Weights of a small transformer language model: 125M tokens.
Each number is 128 + 24 x the weight over its row's rms, rounded and kept within 0 to 255. Layers, rows and columns count from 0. Numbers have three digits each. The size before them is the row's rms in percent of the matrix's.

# layer 7 MLP down (transposed), 512x128, rms 0.253, rows 435-489, columns 0-127
096:119097167148141098189122164093152128134114108148102129146103136145130130149094121112156157133154169091124114106128135135146144164174107150097171152119120131139117107127116098079102106127116142113124115115147125132157119131163150176140088124139126165090111141150091131097141119118159151109095128134196161117106111109136119140105115149129093087139116146127162105101097133078120095088137
102:148123139120157113083133153134110157139169137104134159119145138134155123117103100115120080095151136126138130147142136103136132179135103139122129104153140145120169143120140165122116130171044144163141164127152080125128115109161120117141154122136189124097129139166135118122096105103115134110126159143130151148154108143115105127137144126139131111133120157145016143092125145121135116131120
098:130149153082121114146131149146111118136072106131144146119094145131153167132147086157105127082127133120075123162130118130126144113136075170113133170134101100147141155139108160114170090150141138085106132106162142141169117143125108142106088114095148100122131183091115196146097103123119118162144095127097126158107148142133127149135152132139134147131133131135112072125134140124159106110119
095:141118130121112133138111114086117161130100133091148101132123111104100108154133107096136174140109134145110183129139101126116143104105157162176125087071113147126144118101124138102118088158162114116148124118137126133089118108119094093148131138139126124148168188086120157103112139163168109119132090119154123141185111110129141099137148121151125128156140112128201111131100112178121141135141
095:178107103214112109125128133077137153131155132124088161094109118143122108132128114136091142115082159151140133144161135095141126153142109084148113132127117117144111095118134124081137105146114112149120134121151083100071119111154126169111138118109131130092091098100089093104139101139164139105119151131116145144104129109110141134117181106118136112159140145138194117136144108128115127111137
094:113099123123151171107128112153123158144119142121136102112113134131113104134092139120119152129103183115079132157140155138102171145131114107140161125158131177139087139076127108125072125136150119118192150146179140116115117113140149139145101073127108092117142133095136129131140117142165140072118113129149139133163138087143128139142127133158143126102098159132210148140125102144132125134119
099:162128141093092113141147144130169152122134121168126141154097146117161128093191133137135120105122096112135131076177105113155144110110168123107155139117097148111129140153107086128101141116125160084118122153118105140189155131113131149110142104144126147149086102134077133166125120151125119161083100153122112126118118116137104088143093179121157127098138116126157140183130118151125134147148
152:134121134149091101132141151106171102124133109137099116151197093141154120117120113183131121162121125082125086105095144102124105101111161119150121122130122148105131117154164133117128131147141117082181107175146140158105099126157082086117107126154128129104120138052154157120122124141105150163146115128118108126168136103135134103131136144127154141156118111133114106175162093166133139128114
097:100129122130103115112168091145114106099132117164101168137123077122167155134126099111123154164115145158124143141122151157163110135096125118116168146160146165142125135148064131138147101157119143124128095099133137118167141137164144123108092105154152163124134127139117106146146088101114121191123112108157163156097101104145117138105095150105143095126118069113173122160141119108132103150116
093:125169145115120112154164142113131181115104148168125124146104142105136099158114129136166150194129125115131065080135140118129132126142161107123108144187124065124147167110122132134104129108162122133149138124115115108134125119168092146123123119113125138144098106144107129126111104124133101148155093116170124127145135097111132149116107100106140152134111107147165117173137150056107080123159
115:088148113079131118118133150102071129106103133137148136151108142122066117132120133134119150097135148129117150130165141093114100137113084086076127146128147126139116079162115131106154122186122126110128124141089112123095177103081137139151105164129113121134141124159135131098137091143129149112109121146112080128127118115114153102129134120111118121116125142149222116145081130133145157122119
095:168122124157153144101105114137115127148127174140120079115127150122131090106158111163164130147093081195098139091113158124138149102140089119128124149097131086121117137103112144139174135099154142075181148126112132107152134160096111081110122117100124161119112144170140142136110135118155111126156157142115138106122137106109132142098147091136136159157125116107156136138128108114120150081172
086:126174138152164119134095134130118112073135149145127159103108155112139119159131116100078174140095124122140128142139115125125104128126130144126133112141151087130137172142128158078125116135181155129144117152149129127141129102109108145143118111119164155126113149157094152094114135167138127126105120133102120151140134113133087115122130101131105143111085120205227125119115144147074128124111
095:108087141119156097112092110133106126128150095133122108108080111104114117150129133168094124127137148158094105150154133169130114134128156110134156177131084078091079108118124097144162155126159109162109118125180110127112158118138098136123110155135096143095103090148131136160162150140138141141143150167145117133116135152104161153086107120105162112144125128086153104085143156122123149129085
102:166099132142108106141123134142091086120121150164154105136117103127124140169135138120170114094125113135156121144101149086127126128132163107154125170177105152111126157150129138116137079140108146138172151125087128096107171156127138123096115162104140069125136152152112102063124151156133151129101122148148105109124156123136147116186113093133121153097130159160113152116076144110114141133113
089:147098126110116129137160094132127121082060137146143129129113120147088142123145128150134150137123111152119107116136149093126114129154102122119107098131170184087168106136109132100161092139124116155111093154163172074114107110134093122141129133111128158139161087181128132113103149157144142081098164133121095112114107158127120161122131122137091126165137102159154168136156122089130154129145
089:143099082094140136117154150157105135113153155134134152144119098115165104141115121110108131115129094164116143078092125153160110144154136117132130122154129089128156095161113161114109151110174119143158108126097100169170118099096112131138106146092104142100103160167102135106120107172132101166138093169133097089160163143120152108117131115134130099147128115181105145143155132134094099153138
103:125142124085121075117140077110140112078127128153134110103124102119074127140115123149129116117109133143125109120091135116110142158145178171136136132141113111122109127153128122110097158109182152127144071128117138114166146147159118108100137111119094137166118121084133122151129091088125099143120123164118113127115181135141106095179101185101117103152107107128125088161124116137135117169159
106:108135153146092101127165145131127136156135137147104128091124113126147103093102122088155160104139133127119118167118115089112145090137107140135151101119120110136101139115113136090122117131151120129127102138101112131086121118156170117126129084107146122149126145127117138106142130076149163135156089142101143107112111095119071074126126142152155165157183114153196137163127159172175101142121
092:159137142108101108162126123105089141156146159141148099141167172103100074160115083135136135095165145162094135142133128143106158122137132146119113125095175177143117167114154135109138146136120136109092124114107105132127098103202122122134135059162131090098120108129159094144105116149127115148133128078149107128113140126150158139152134177139130127140108140120141131136085118141159141137135
094:147122143120163132105117126148116119139148107123159120120125158068120108123117087130053175139127151114132105153093121109111088182153121093136151145153125118119142130135126087109133146138158135096152132101118127116136086133140154090131110121157147152115182121162157148126112094127101100101124171166136110124140112150138107084106086144142124126080107121141143133152129066124126150141172
104:145104144104139110095147117102146114131174140132106109122159107099145072145179108127104119153136114116157114119120072164118141126164134143122112150159086155157136165130115105116125165116188138142088144117118102134128130094130076082123115085130135088140132143122145107137105099144165157142133148080116081119097123126129101128103137128101150136085150159110130136149135094119147095095113
090:142110117151166136141143131124136126168163131141123135102138155100098158148173076116112108113131113151149115172130133152128103109091166154139127142088075095152161135145120091118114083135091109151089113166140096165110148114150150148099097150172099120107107117173165133124120130128119151174135111155133136188109131139132128126109102160119141132120170134116103126127123094143116090154153
113:132133082111123117134134113120139146129113149117156125096159138099151129161207123126143148132103124126113168133070112101135123087147118144152152146107113159150100167136101119152140106160158146107141142141088147091126109155099176112131114138091139137071204133099139100105114126088126154110173128140129134119152154128133151148131121138096120108122115119097092091092141140133149158118122
100:153113165128109131153145186120123115121145113110106128129110109126165134157143176132110106109096126113083163115082132161123121125133129118166130103142103136128145192140093126126164120089166125107155109134090156126101154141107124141138123142114136182147088102066110138131088119114122133125158121116147145150139130114130146091086140150150105096135171096136170142160147151104153114171116
123:109145128126106117111108162092152150112123181145096128139128127121130108137151144123120135188113075108116109116102121148129119155152109083118173134083118058143138130129160106135129127150170147134165110120106126125086125143117106081074117136145138131107072090121096130130133130100142091146122105076148106125104154131130141146128122132080131153145136170108162122136161125107114170146120
087:135152145139084122140122099130133125164111139137145158117110126111090141136130130102096168111117150131098135116174128138141156085152112148133159140120084163164118118122127139085181129112164131117130104100116150112100128125171163157132067153142099098122112120122133141099170088121133104152109112102168113108121104104158131119134124125119138094146098147126192056123129142141096151095139
100:154138139137141081106140147123135122112132117155144106105150167150145075102130157092137180160154136112124134119091123172124137165099131137111111135135140101135150050123121130165106076116105167112120141133088185158167116149140102132152123109125149114141132112091098134130122137181123135112159122102129116097165107143135076155129106114136112109142145136130132108128160152151127093168152
090:150107129117136094129146104112184098125085096152124129122109121117114125142127146099135110138109153098117118155128114144146132131128133149093143114096115159123119161080151151120133142151122104055106121145165155101164097090119119109139147126121130160164144111140107203142163078137111135161126134167142143104142137146116121091087163154133122133101178088142091098146125126145107124137095
092:128088139139098178118139111125092120160119127148139146163128124105116120121101123122152080181152126137116158128098074125107087143143148155150116084120117203121110125125114096141104080152093124129146155130149140134152095099101184149137132095127139118155160142129152136097104171109111133078138087127124133139133084110108134137135120090135117112168104147116096123118089124134122104130120
094:167081101138147093102144175118137138076114107142117175076138143114123095122069151137171116124161119159131122136142127127117108097096164112098096104120153137123123138128150135107119142120177144075107103121099132145124135125087120103130124124124125169142102084166127154110154142135119110111121087101101145086105123111119112074094154111128075131111135123109150121147136155140149106122127
100:116073122173182085139123094123124129119136142101104119147120091123177123179126119154104150130134110108137153128168132134051104157145152126135143111093125143146146155108141160116122148130127130128111126158109147137159117095157124104129110121097134156122153111096130151161120064096162139115146134118145127176107127138151129113151143135123128120098157094132078160143149117146152144107180
099:111143171118127120129139123107120067119133146137176147143107161126124130141161145111130150147116132129119199161164105104144120118122130130132097101154114092140122160135170128115127128116175160103172167070090120108150129142131133113122121114127181075084146158122162150120126117105164106100095104096102135117159168122133129080105132107132136100133128096157127138168129150120128135105108
089:123120117100124142127143142112143115088124142156090135137140147118153112120171173154165120120130106129098107148127145129137103127153174134154141111139160133106133157163112117080103124136132111124178115143120127111132119107117127132164047165117125120109112108135134137072164150120106187115135168121088166144125142114102086150129123145123104112127127106078138178176152123139083121161137
109:122134146141086173097146131147125093132100121152130092108122125147124068140168161101134126131106098180134115136112125123141156151116146126153110092147121187164128150094156129120114104179131103150106108118163148107135130126136110127107139119110151145181141124079152088132159154165095135104153120139121121124090110129135134075093099158119131148102172124172137136144145148105126164120112
094:118145098125164108108130166108132143085118106133108133129138095137155122128113129114139141162124133114195117158152112120141110142094120133169179133122149146137165139145144129133081143160149111087158132159164138150083127088140094125072175099130110126107126163102108129165129113162112129097109119094160104115117125104127098094124092127130193104123125119105160124117169088133120139125109
102:146136129144123149107137131145104146143139136107121119142126132141080121138120150135105121118139169131115151156135115132113133175159090150135131132120169050114115130119124152137141104171249126136130131157144142094157155108105185127142147134139123189126141160134133133129117124116125109137116093156101133144134127113108124130152141121104112116105147114126199159126102118148097133123092
080:091104138152090110117137149117111137135104125162126133109138166140145126086114137087115132170122141120108151168142121169163163134144136127131109128098123136125138100137129114158136104131065159157122136158156134110115120130127110119117127085124161147126108114142130117110109106142191141099112098144146119180115122114170141173112110143140126135163125127185218119101127091099160104122117
110:127124086118137111113127139138134130168148102162127105126131134142184079118145147124126128125119112144119142128144098100106130101119121141142153123110193088153143103100132190132105127141162134152121119113156125126133104153101140140109192102101124144139134176129102118154141143183139147147088112118108120082114137097108099114124131156160137105166169084147067164122106107137129132127093
082:159065155154132175185144101109174185175088125117170143150145155143124097132149133136126142152088108125112086153140121129134129097130143129122119147142143142117113131129173129155119082144092141110148156113147142109079137101109151142143145112099155119186134133086152125123131119155142135124124155139155131143167108120124124123134113135120135149115106154112110098158100068098161129132133
105:157114146120156095112120162115126125119114103159124118103165105124141120098144119087162110143126162146143163161116100144116134146185155095170162106097147108121145138124157158101115149190135156127141130135112153088158139119093098131114126089108130129143146106165133141102119135149111092134129127149093120123130142148069118101115104142141108167154148165148070142162118082139158095133136
092:141150139167125126136124139140131146146124126159119118113095143104161136148132128135164121120156107154176159113085138144132171124111087055157135159120095023131135115137121119117123153125111128160091103093138104113165138140128107132152115155112144135132129134174088141166116121170145125167122129107113109169124182125103132098140110104133153138111133137142116107124148142126127144079135
102:099135105115148146079103093129134112090111159132173128069099114131111104148124125133151142125142151120117125130127109168113124156151208146144121117134159144128140122142153135118078120104108146169143183131118171121156116132094154096104160112111104159133135145150108128100127149109115095101162123103185145137128093098108127149127113121121136123106121145154066081142114131121127132102094
099:124133089140110146123110082135105138158127106122164131129154125109096111145121117155131134130120125132142140146081097129103154156062118090093084170131125177110154131093134110149139136173109141136110097148100129090163156133113167117147104128166150118113104129162137082157147099152131151155108078144142105129127110170076131115133154134128162123133152108125060140109108110120120148123123
102:150095111150129174097180146129149129181145163149127163103092122149131104129160103089125104153158161161140140149118115130120108126116123154121140136124133152087119130114160142115116161151094153111104126151161143179150135136160131123141109101153133142110132186142080107149133111168138160116101090106137112108140099095136115115108106176101145157182143133129148091129143092090144124133124
099:113081138139144172087136066121153195121126111120137122108119116118153110122142135156116080107123135130102096199112129142130148139141138112122166143160129147129086108115126107100150111165104146132096125111153101139114137128119148098144113101146147088161138079082168164135127115119164147116121140153115139190120137126110110140143169139160108123106143164126131165118121150151131105150109
103:080158095151109125137192085133139143139159153129132165137137127130139124084179142147131137103162162137119102135108123118092153140074115119122119134083096089136146113098104147112137125109185147106162084151109119149133113151122163117128117153103126143141118120141141147138139131135154157172135133075141094146111120101163130094131109140114114134150142159152171143117130130119141164073095
110:113153139081133103151110155150133142146131120177092114153114170148158147144114138094130087148123093129137112123150134138086113125125088140073098132156137113108146152145163156119124124113141121116141103128118129184153131160125098144112151100098108142108121143088142143136145095139154127152124115160171150144140112142120142158107094086098124112089148092091112075148157165153150146083103
102:103136094153140122131129134120125122114107137136107146129137104166122135134064128115120131104115137108147127142105141111085133133129152117156145125109130082118093149132128142132173154140167098090143132086095137110150090163117110144124134136148131164139154179119079129124071139114124094102117092149172111158170163121117103101114114092134182153149084084127154108129147102143107163169119
095:148140129104156159143097165160115195150123114153109121146122103105117117111122120164154116099124068118138089124127132099110110134127123148118150142149163088095158112095145158137151106076194104114100123128100132127133139095152123155135137144143147117137120187093153138097100115110118135133102109116119098094175176143117129109110107132139147137094123153110173148123088098104118109134135
110:158101109123146120115149148157105106159162170104116161093129130118099122152118130138136135133119177125137140129129107110120129116118095150146129124126148104096117123090093110092098129153033115138147134085104077068148159123137101169143126162142092096111136152097090125102163125151100139151161112149128155103109126149143132101161115151127146103115113130100130112140147113141135108160096
103:160136111095086100131126139140132121096110136143107148156152124108130108103122154171139117139135111110112130145142161122170145147109130124109131126110097061145127154182140177106124105156127146141161116122100117190139158150129121162121083082121159108143121122123107101144081144119120105156105132086091119108123130164080146112103132115123094158138131130085156122144177164137128086137126
113:137105127101174122140100135120156122160090129146113111091097162109104135146112133138112134093127122127124122089122149092134115087100107157120098102103143176121068167115115160135137091119112146138111169075112142054141103130153144101146122155117166116134157116143144165100158139143126117143122147159113116166087143134156116132125129133135091086148098114119097126136145146121153134180111
095:123097127114149123117119128134144169132185127121110154141167129100131143200088111129102081107118175114158085104142126141104160153092143154135121149132144088138128136140133134116150131097107143152147138159082075157110172143146112133158151124124144107165162145150146128157098151097105095109079125103149116133131146107140169169125126149126127149133139111081138122119099142143107127163102
102:107140148100135114172139111124091091085089133138136132148137122159126099106123142151117159126149166125148144146127115127113156132126138136119150135105086068125102114131145170137136084106179149113203084139120169127115139143144142128098138155105110134108157088149100145139132109123133108108120146087141118133181134114108107106100145133128134174142114134177106085174116124105103104153108
# layer 7 MLP up, 512x128, rms 0.252, rows 436-489, columns 0-127
103:111132141154134106118115081139103127136122154151161057099133134122117145114136112117118149183114099132161114097136155072129085122121125098101160107119170102128135138117125106110101122110084173136145180144106123161106125116122132130124157178124107111135131114097120128089104121129133141142150091118113152161124079143127175158125136120154127129163098145084132111171112104143140155134178
093:118139072139127165122131075140148126136132114154124084149158130103142134151098133084150128101118111120110111168092148157120148131102080099161119171100129089140156143085090114183143138109120060125124137129102130151165118122137120136112126107150096138140135163099094142140142151159133123140118111143101158154139172144114118121120128099116078104126087147156118103112126124148167117163124
090:122112149127162109126179119150083125127152124166078146125097127155120098133106129154130114094150124107127127132110144104178134106120115110124131145164108141138119132121119111100125110058126091122102109109088128095175189083117145156097112149103171136116141136153162161179179134148127151119155122096115114120109142137073133167138148096141142130127124134113098122139156118114113138158112
100:110109121058113146146189140109118105104119131105150106135104117120134138141143146105158148162138111178152136164140150070110141100127137109140138112129116121129133135113104141177126152124092167177095142142137110115132113180145116140146118135122088130146138144141123137146149158079092113125140109160122095150127122135159152145099075115126074080107090099104094138138149136117141140156148
103:156113096123120142140128126097160095135149082111130138172145100104104127128135091109125136126130132182104159104158156114152133177110112087108123087123129111170132142157125167098120082173103158136102139141113154147164107129126099134118123176126125136174148083127096130146120099130116119174148134111090123111118156172117117126112147081134188112137124120099134097165115113114109129141111
101:060171120132148088103131094135131104122155126128123110113123091119143093122102111138136161133152122142144136144143185096111107191110084106176118103111135139185154101118117147110148100115157138169105124136139113102087122130127134118125085186117169115153135147122140129138141157095161128118123139137101109103141136176107111146114111109101091142117138108141103127101102158130127166105140
127:077088135160137110110148159139134113133139103110142085134109105126102113095144129112119129191097080103143102163125125082149097095163139087136120099151109123087167130163184123188097160136091145122146131195128106136107141135125111138154127122128139115106161119157119133148113092117099148116094147118130123111121120136126131115092135115149151135132110123145145121122090086130119100095151
102:169132137115142112109118140125094157074117116110111096165132182126148142154126112120130102123113098159163126144148128108132093125119142126094085086096110120098085159118146140154132146117097113087150152145097166151119126113135119121122140167132130115167116162129158149129117140175097120128121160144116142140123075115185191121174149149124103132106123161133131128121119145163081140093127
100:130172124125156112147108128126090104133129128113122124133102103140093122156109136166132110086152123148168187128108107102127118126106123112140114118141126139075109147140117096124178146147154144134130131114153166184062114123091132100133145105142109112112136101143160125133130125150123128098063139115084114089149069138141110105163154180144154122105128130133160121159114125162127150098145
108:174148102157138122089141105102109122081080160101143126128115100146116108101128143095104124107131096131136130149164141136127134141158100149167141094165149157122109186155115099108118094138142149118134174115139150159088153102176146164129119143137069138108177121107120097128155154147090083116122152117104134127110152141131131159136150156111138136143188119120114103132107115105142124134123
093:073110107106119129119188094122145115127134107128180132144133132139075137105109111114119114161139153127137163155071136140109125137084112132121122130151122135121147111116145119167127098136116117136070136111152106165116094165148150202091169135121127146143188153147094155097121113132112126140146148132085125161146131137123134100071101133138137107147150100168124151112135114144128123131139
090:138155141132084144142140120123120124154121163158155104115165151145101124121164104114074068117102108191116122158098090110089111113119144110126149162086108118129154134137122157146119149150139128102118111138123098162129095104151105146151125118134098150113161161124123140090120109144149141135122174108162137102115172111095172145153144162137154103092173131093141147107142159108122128135099
092:128134121100099162152130126092081118141157151132143136113174157143120102128159127108180158130060133124144144141127112084134173098155166117126113108159150076160164125160124153162095113147137095104100171117091125125150111140102129114084120146157150115128147114118086136111123131115128110135103136129158145140168106126119121130197120142134109121117122138159151123180133110155101117133150
104:154132151149125153085122098149147095094116107161118150137155132138154107159122125114168126136136116114118123140109161137102101109141109163112144163149111106105132161113107122147077145146128143116124135135136109139112152154158090135117116114103121088125129181170081131103100101191102137102140105128143111124117110131168113174131106122091099095132115174106113191098110160115105143087105
101:117135148161112130074120147109143099185152145102148111166130144117104145106188092150116104155130120116082124124129129127142181153140122117124112108094099176140103098147126145144117109101080138107126154119117090159101136118126140129093123152111077117125166142097104119150130097152141117138101119073104152112145149152122122136146138145124175094161154119138157106115106139123116189130143
098:149152172156163114112118126113120135140135120176081090147141130086156113101130145121104111103128137092099151207106114125094149110152117176155129157115127092140137080130146108128142142138121114118103144105122114132108162151134102105104155140112148128181119121118170092148163138098121136173147141067071149152138089102130119173105136137134131141120134153136114137124130143129134158139135
104:128138096164128109134135142151138143115134138137145131149132099131115110143108130144117104144094081155124137125117116122119145140124116125134098113122140152121137093145104088122120143147108144097102138181125072150180155120179138182177114103149104091117128192155129191144147132157093121130074124103126113122145135118129161156127112115110105156192110135179131128144122164108137096137141
104:134169145181130118151154083110128155136132095148106159144142126132115122143112125139155137130112101099133171132126110114163081155131111124132094164152155152092129186110136111143137146123111111107143150091147134103109110105113134094137131166112082120113134150130128140137124150139143138163118148091105099124140115107170128133144140116113111088163119144108158193141180105081156127110064
095:165160132126136146156133097130119148131138106107136094071176116158159100125124087105127092118096122129146134130150150123159112122128097159149144125112159119129102164131090075125139114125136125102159067061148122133182150147128158117128127167124111142135144099116127134110131126088133161108124126118096145169145078152154109125137152164139139120123091107144125131146121148122171141144069
097:122164140113111123143085132166143082142107114128104154120101139116123106145142133106152130096120083122157126116130126105080153128111123120100075109131074112097083128136185106159092135110117129123096166164141150182125156150109118155151101127150129121117132116148104121128143143141172152103141155110099132141157104139152151142078097109159146153084140152066130108126132137122149130142154
101:087123128119110152160122107144107101109156121113121148122159117144125136173148118084122118183142060119137093085120082161108109150129132124089121095090129173118095118129116093114154140115121140107092188178132146111088124105142112155107094170111104135135153095181140154106124145085151139153096132123118133120113115107105153140125104141160107107124119149143125126139127089145112130117117
097:148147087155126096166115089133125135099093119098151105143139141176088144144090163137153120149158105136128126135163148119100171144126102106150113133128181129126102106142092175139152139105107121108107120114131132104110146119121125113164131137099133166122086103123146154118056119153156113110113124095077148093115109128103129162114157187127143146093134115110099120155126109131125141097147
104:118140145092130130111156096153149116156116135167120084124171173132144099143145121100184115117143123094153124123128143137153081105139185136152137052067111133163119164115103141144128142180127155132128152176128144123124103126144140128099109170122122143104151093130119110128125133160107133127170167104131141118123109136176094165148093145102127107113118138098145115109129110124116154138124
099:144135130141134121149157107140109122121082168149128097109104102141151114144118083152148109117102119137095105181115120136138127146102101143100174110100145133165096075173135147136076102168127113136121157120140099099167132168123108138099090135110130170142102152139111088122161129081121106096109129112099094108130099109136121113139085138089160135147104121092122139137139104158137115169137
114:150172120119153136115150135130142123095131138144130132173115169110098146133108084083152116160141149112126098144139086055164131165130096111150095093110161129119155134119186156112159118128123127125127141088163135128134116103113119110127180139131185139148107115127109101104109145106124134143135122122109151128109088113165107137094121112150147122125078115080164125147086147152102133113114
089:110139104117170141113106149135112155135080144156085090125153164146123111148096119159114088103165112127152119150126152112116089135095094170132083127110146128148148137117059139116120115125146122131152107114152105147156112116114131099132162133144131158122138128125124091158118143084147167124145164186100143102150097121110136127121108088152145143177112123142135120197122136127170106121118
098:130151128127156128146135097119155161130085151107143139144087108089127137119101058124074117133127094101147134130102144091118123123148146132143168133122109120189165172194120114113165146159155070157149147155080157119109117154172144102137152160107142108134134136144133141147161113143145101101099129111135116135113083118115103114106118153144118120123112112107111121117115109129126101093138
100:165142152108138135063126131154117108127134114116097084114121155158121103122120180167091103166113085120150155142125148107122151126167132124162103132170112134098165118122114148151166114099130154151109112091110145096129117100122161091123086098141111068163127142130095117104176109170129110125139124113155134101102150126164139128124133111118136111135119174114127143125131107153113150181135
103:132128151110105123156131134139142084129145133144110098114133135096180085102135130095136156099149103172126127164124165107151121133099140127156120155100108146123116181125155115159126124145077117123154104101130122174127120108130139097102126073147175107132125114119153141141147107107117214124100188129133134165095147135150143125158114103164096116132128114102125102136144110114116083139124
099:133082107167136081138142144124150129096125118081145103119176162173132139113133113123140137111115118167122141129131103141113127093127116101166133064156119170120165148152148114114155155101147157115136146122140132143144161116130189111111116137134074139110116124103164122125128159152133158083106136113118187115121085124093124158111087155117133113132105090126128081149156114127118108101125
101:093121131097144158115126178127142155123097134169124109101137140161128108173133111109155124106107079135158105064128115110110135157114133129125121132094094116158092107130168125111095156117102157142086153158141103135107094116139133162066166139151097129141113105163117095130103109097186118133125152145134153135101129140115140106161154100103119142109121117124125096119121124096146084164144
091:102140145132114110103112096177167116115156110149138141134146098152145089150136179129099104115108093112128086093102099150140116171128085160123155134107121130128140113175111067162152121146119119100126145144126078121127135134170125129157129112120101137103108116137107090134098156140170192145126123136102106111139147143096102112116148146128108127136136132143160170133110133129168192136117
095:154138106126144113183170102144117127143111094085145123097155141122157121111117132169134170129087146146157159123106167116116137096133147106161133148108113109121108162172161120150093105121124106155104137137087113168099122132132157109081154125163130124118134106119140149109141091163131079128112144066117109124118130121141156119141065114140133110124081144112147093131126156113134102117083
101:149124126132128167127113125110142109151102153160104116113136108160153085138153129115167099108154085147087136138155118108124093129128100156176122116147135149114128160150137137134114135161161097125132157147180147168170085132144083126118121129102132130149132137152112103123154128129119149119129165101146160153109055122122115078082099146110080081122139133121145125114109161143126074132116
091:160125103115143127148104136114117112157148170143151122125157160114132129103151149140129126130091116168122131082144121096129163135112115136112091102137157138115095126145084102121126103097114143168078154130123170124127105131073151109159093163135153128131137106120148157120120159121135136145160130165117132158111112115141160105124160111101101113149049174123118106196115132119166100116147
099:088110153115107139119144165087134137139170137136143130136165140139082143150149119119068118108094079133136117147086124079114109092069119169132134109096093103120136160118143116139130106157156146122118117113152129141096131137154135144116135135160133109130118122135122130089102120151117168176140163113129188133130144079106117124122122114108136125136132149129113167187162120083157111157148
083:170155087055125150109108105127161113149135089123118123151132097149137137125174112171141118156143134148161108126162135127083088131118110100130153156127125109123152144115133106122110176159112134087124133106087104113120110122161133128120155142125127137157168167173162151138129124120101105178125164131110105115157110181095143128116131131146122106115136158082131101142128155174107156119152
117:106137139070146109156190104134113135134141127103146112157163090178138152117116120124127164107137122130118162101121107124078072090107112180144111110134127139100146091152085109143114094156149138113120136124148134136111151173096103159129114122111145144119129131152143131128142091165160138162113145139094137123127170140121139133099102114096122123098150123132080119180088108107107127164131
093:161142128096119109082127111160116073108105120112141110154097134154086134125127156142118131155135135095215152137098100128099145155103114150128113140151112145145116106122093130146116137157124126121130113144104114122173140121150143123094126142143080130178102145160097135134118127151140118128161137173104163111150167105106152158117113119103161109094176148162118149116098181150099134128131
096:101165181107115158115141122133159161127124102157129127148099128157119138141095141164129135099084098104102149136152134099124134144134065107116107157146114107140133135114135117171089136072094086100161152130150085156114119151140115116136108119132159109119121136168100143164155121158131106121097182123126141131131117124153151137110142101104117123096089108131107121189112139142150184130147
101:089127109087120162150105162128090146185112161106153098114143126179139145161119114121132139092114128112100140136068115150117114137085108101118159120131130100144154133151107115130165104152080140078092150126168122143095134131090124133155122138148126106103136155165119120156134130096115136123102151134168116082133133166139124144185109146109123135104150116131138111130142125097088105079125
104:084119152109159135112107140107092097160155090106105145135167087138099091117108148122136134090112116108097109191146126150124113154121119129123075157111073143124112098182102109141124130125096092117134126120118114146134118125126128151119109136155117144148116148152123085115130107142136129180151135111105170106128173147160164129111142139132124166143147132095116148152132074135108133141191
098:169089146163143144106152096133115143126147157163150156099119155115147148099158124135164133098100081099167105132101124079124104122108143134131148113130146148166157124154135116145116121128110105093136172161123123169149129136127137125113138133165107140125115167184112117106147075114154121136110134078106133127112131111166138143079117138122104120156084110157126112108188100150136098098147
095:164103125166123103106097125113098128147151171115105128156111123096139125106145138117210165069092107121120089130080137138162127121130116147144164134112107123138134144154154126117129103161117132106128108151095155125168159162139133156116136129176151092115150116118139116118161157133132130103119149127067107112089122118175156133132135147087086168138120099140141126125114102106126126151157
097:111146137092100125143110166171075090120123098089155141148142152189135136141110135161132154155116126152173120123131124127115148105101091165101108088120122142080162125150144132106072126091154111130121158112119143143125152131161102148119102132132088153120152148169102132173158137135148129125130101097172113101143097139105102138145135146102117114129129077129154123118126128097105149132081
105:088129109136104155106159117114103102148107136131105134165101093105124141087158144103152123144074107153100120121078131115136140111091170169140119124120125164187119140124131137151150103074173135097119148167135140115097147133121150153122104118115136123149098108104134124143138169158104120156095140140155104181095141103131187095146128106139163105140083129123127157129117124136110110149118
096:156129113138158114122128108149120130089119146120163123182122134127149100104106106083129159087141136090117170144100136104136089141142104137121140099128160136133112152151138136097154114140102112092145167141107175160144122132123146148117101122144156105203149096105140123170148146132130154100118117170116144116147099141168138129078148094088115116113114111140120082106117076106128161138110
101:127149148162117117126146125134085116160118108125135107086121132100089108114128087166124101125154116140122139161101105130119111128160109100123071152129118143137114138139109108132090120133132122137131168153133166171103125105123107095096146129123107134142136168127156176159145161131128200120131139094116149166106113109140134149136127105098079121094136072145116091180112121157157083101116
095:135152091155167120118152098121145132102145147100144081131127132170095140118129129090156137098142176115126140162126096117160151135096116128123091127113103089174124141125115098141139069137134161151136144148120120157109117112102103156126116124138122114099133155095105163135127157086138115092122131147109135155146037132114170138124147144084123142143104115142135079140119111154125162157105
106:136109126192077137148122128136138112147142121134108092115156147115080175112135133115106134134155144146132113099141123142175125176140123118091118096138136186125124153135141133107135073155115108150098137150135112131138081105116168101094176121139118131160111156109139131117130088123158171137135158125132097146132156137155108142154113103192151106129143179113106151157119093130131144102112
103:108106146141114157136127110102177142130145122089139130099134129100145139115092153143140141134142120104104099124141105086136138180142144147145141099127123151131142108139196132150159156129103146114124163129123109173139159174169109163103101095126104086139118088105158131139104116116141121131141148119110119151140105156125089098120117099144123157199078110080129100124130141115093101088136
106:140183166105123137133167109111129075147104103128133111121126126118102158123149082124153123123103162130126115133120151089113069087130150175112125120140138131128081108125123106130102125140154105097104153154179180118107102116143145157139146131177146147117178135129133125134191111120063135108126131120135095107110095169135089126143112133126126100136126094094115159127138125105137141145115
102:133139135114107141103122095125167131131105107126104100186148131124160147136108112144110132133138113116108152140128089080096120100117153142109103114135161120134134136135124132137119072131117130101175143155135104135136126138207123123135110109140106101132088128177135122090076144150128068135188130110163078098090109129121127125090134075122163140142141121123102119161107143111163137126140
101:137157091123130191125102117095147089111125111150122123133116135160130109103098143153133094176135130119168150154130128112099131194120164108129139149158122103083145094159078112144105135148137101132109152137157088157109176086097124111085145102132126111130149163132123138130144136156130147102152133097151133148152121080166110137138145133123156123100153116109144083133121137139147116136074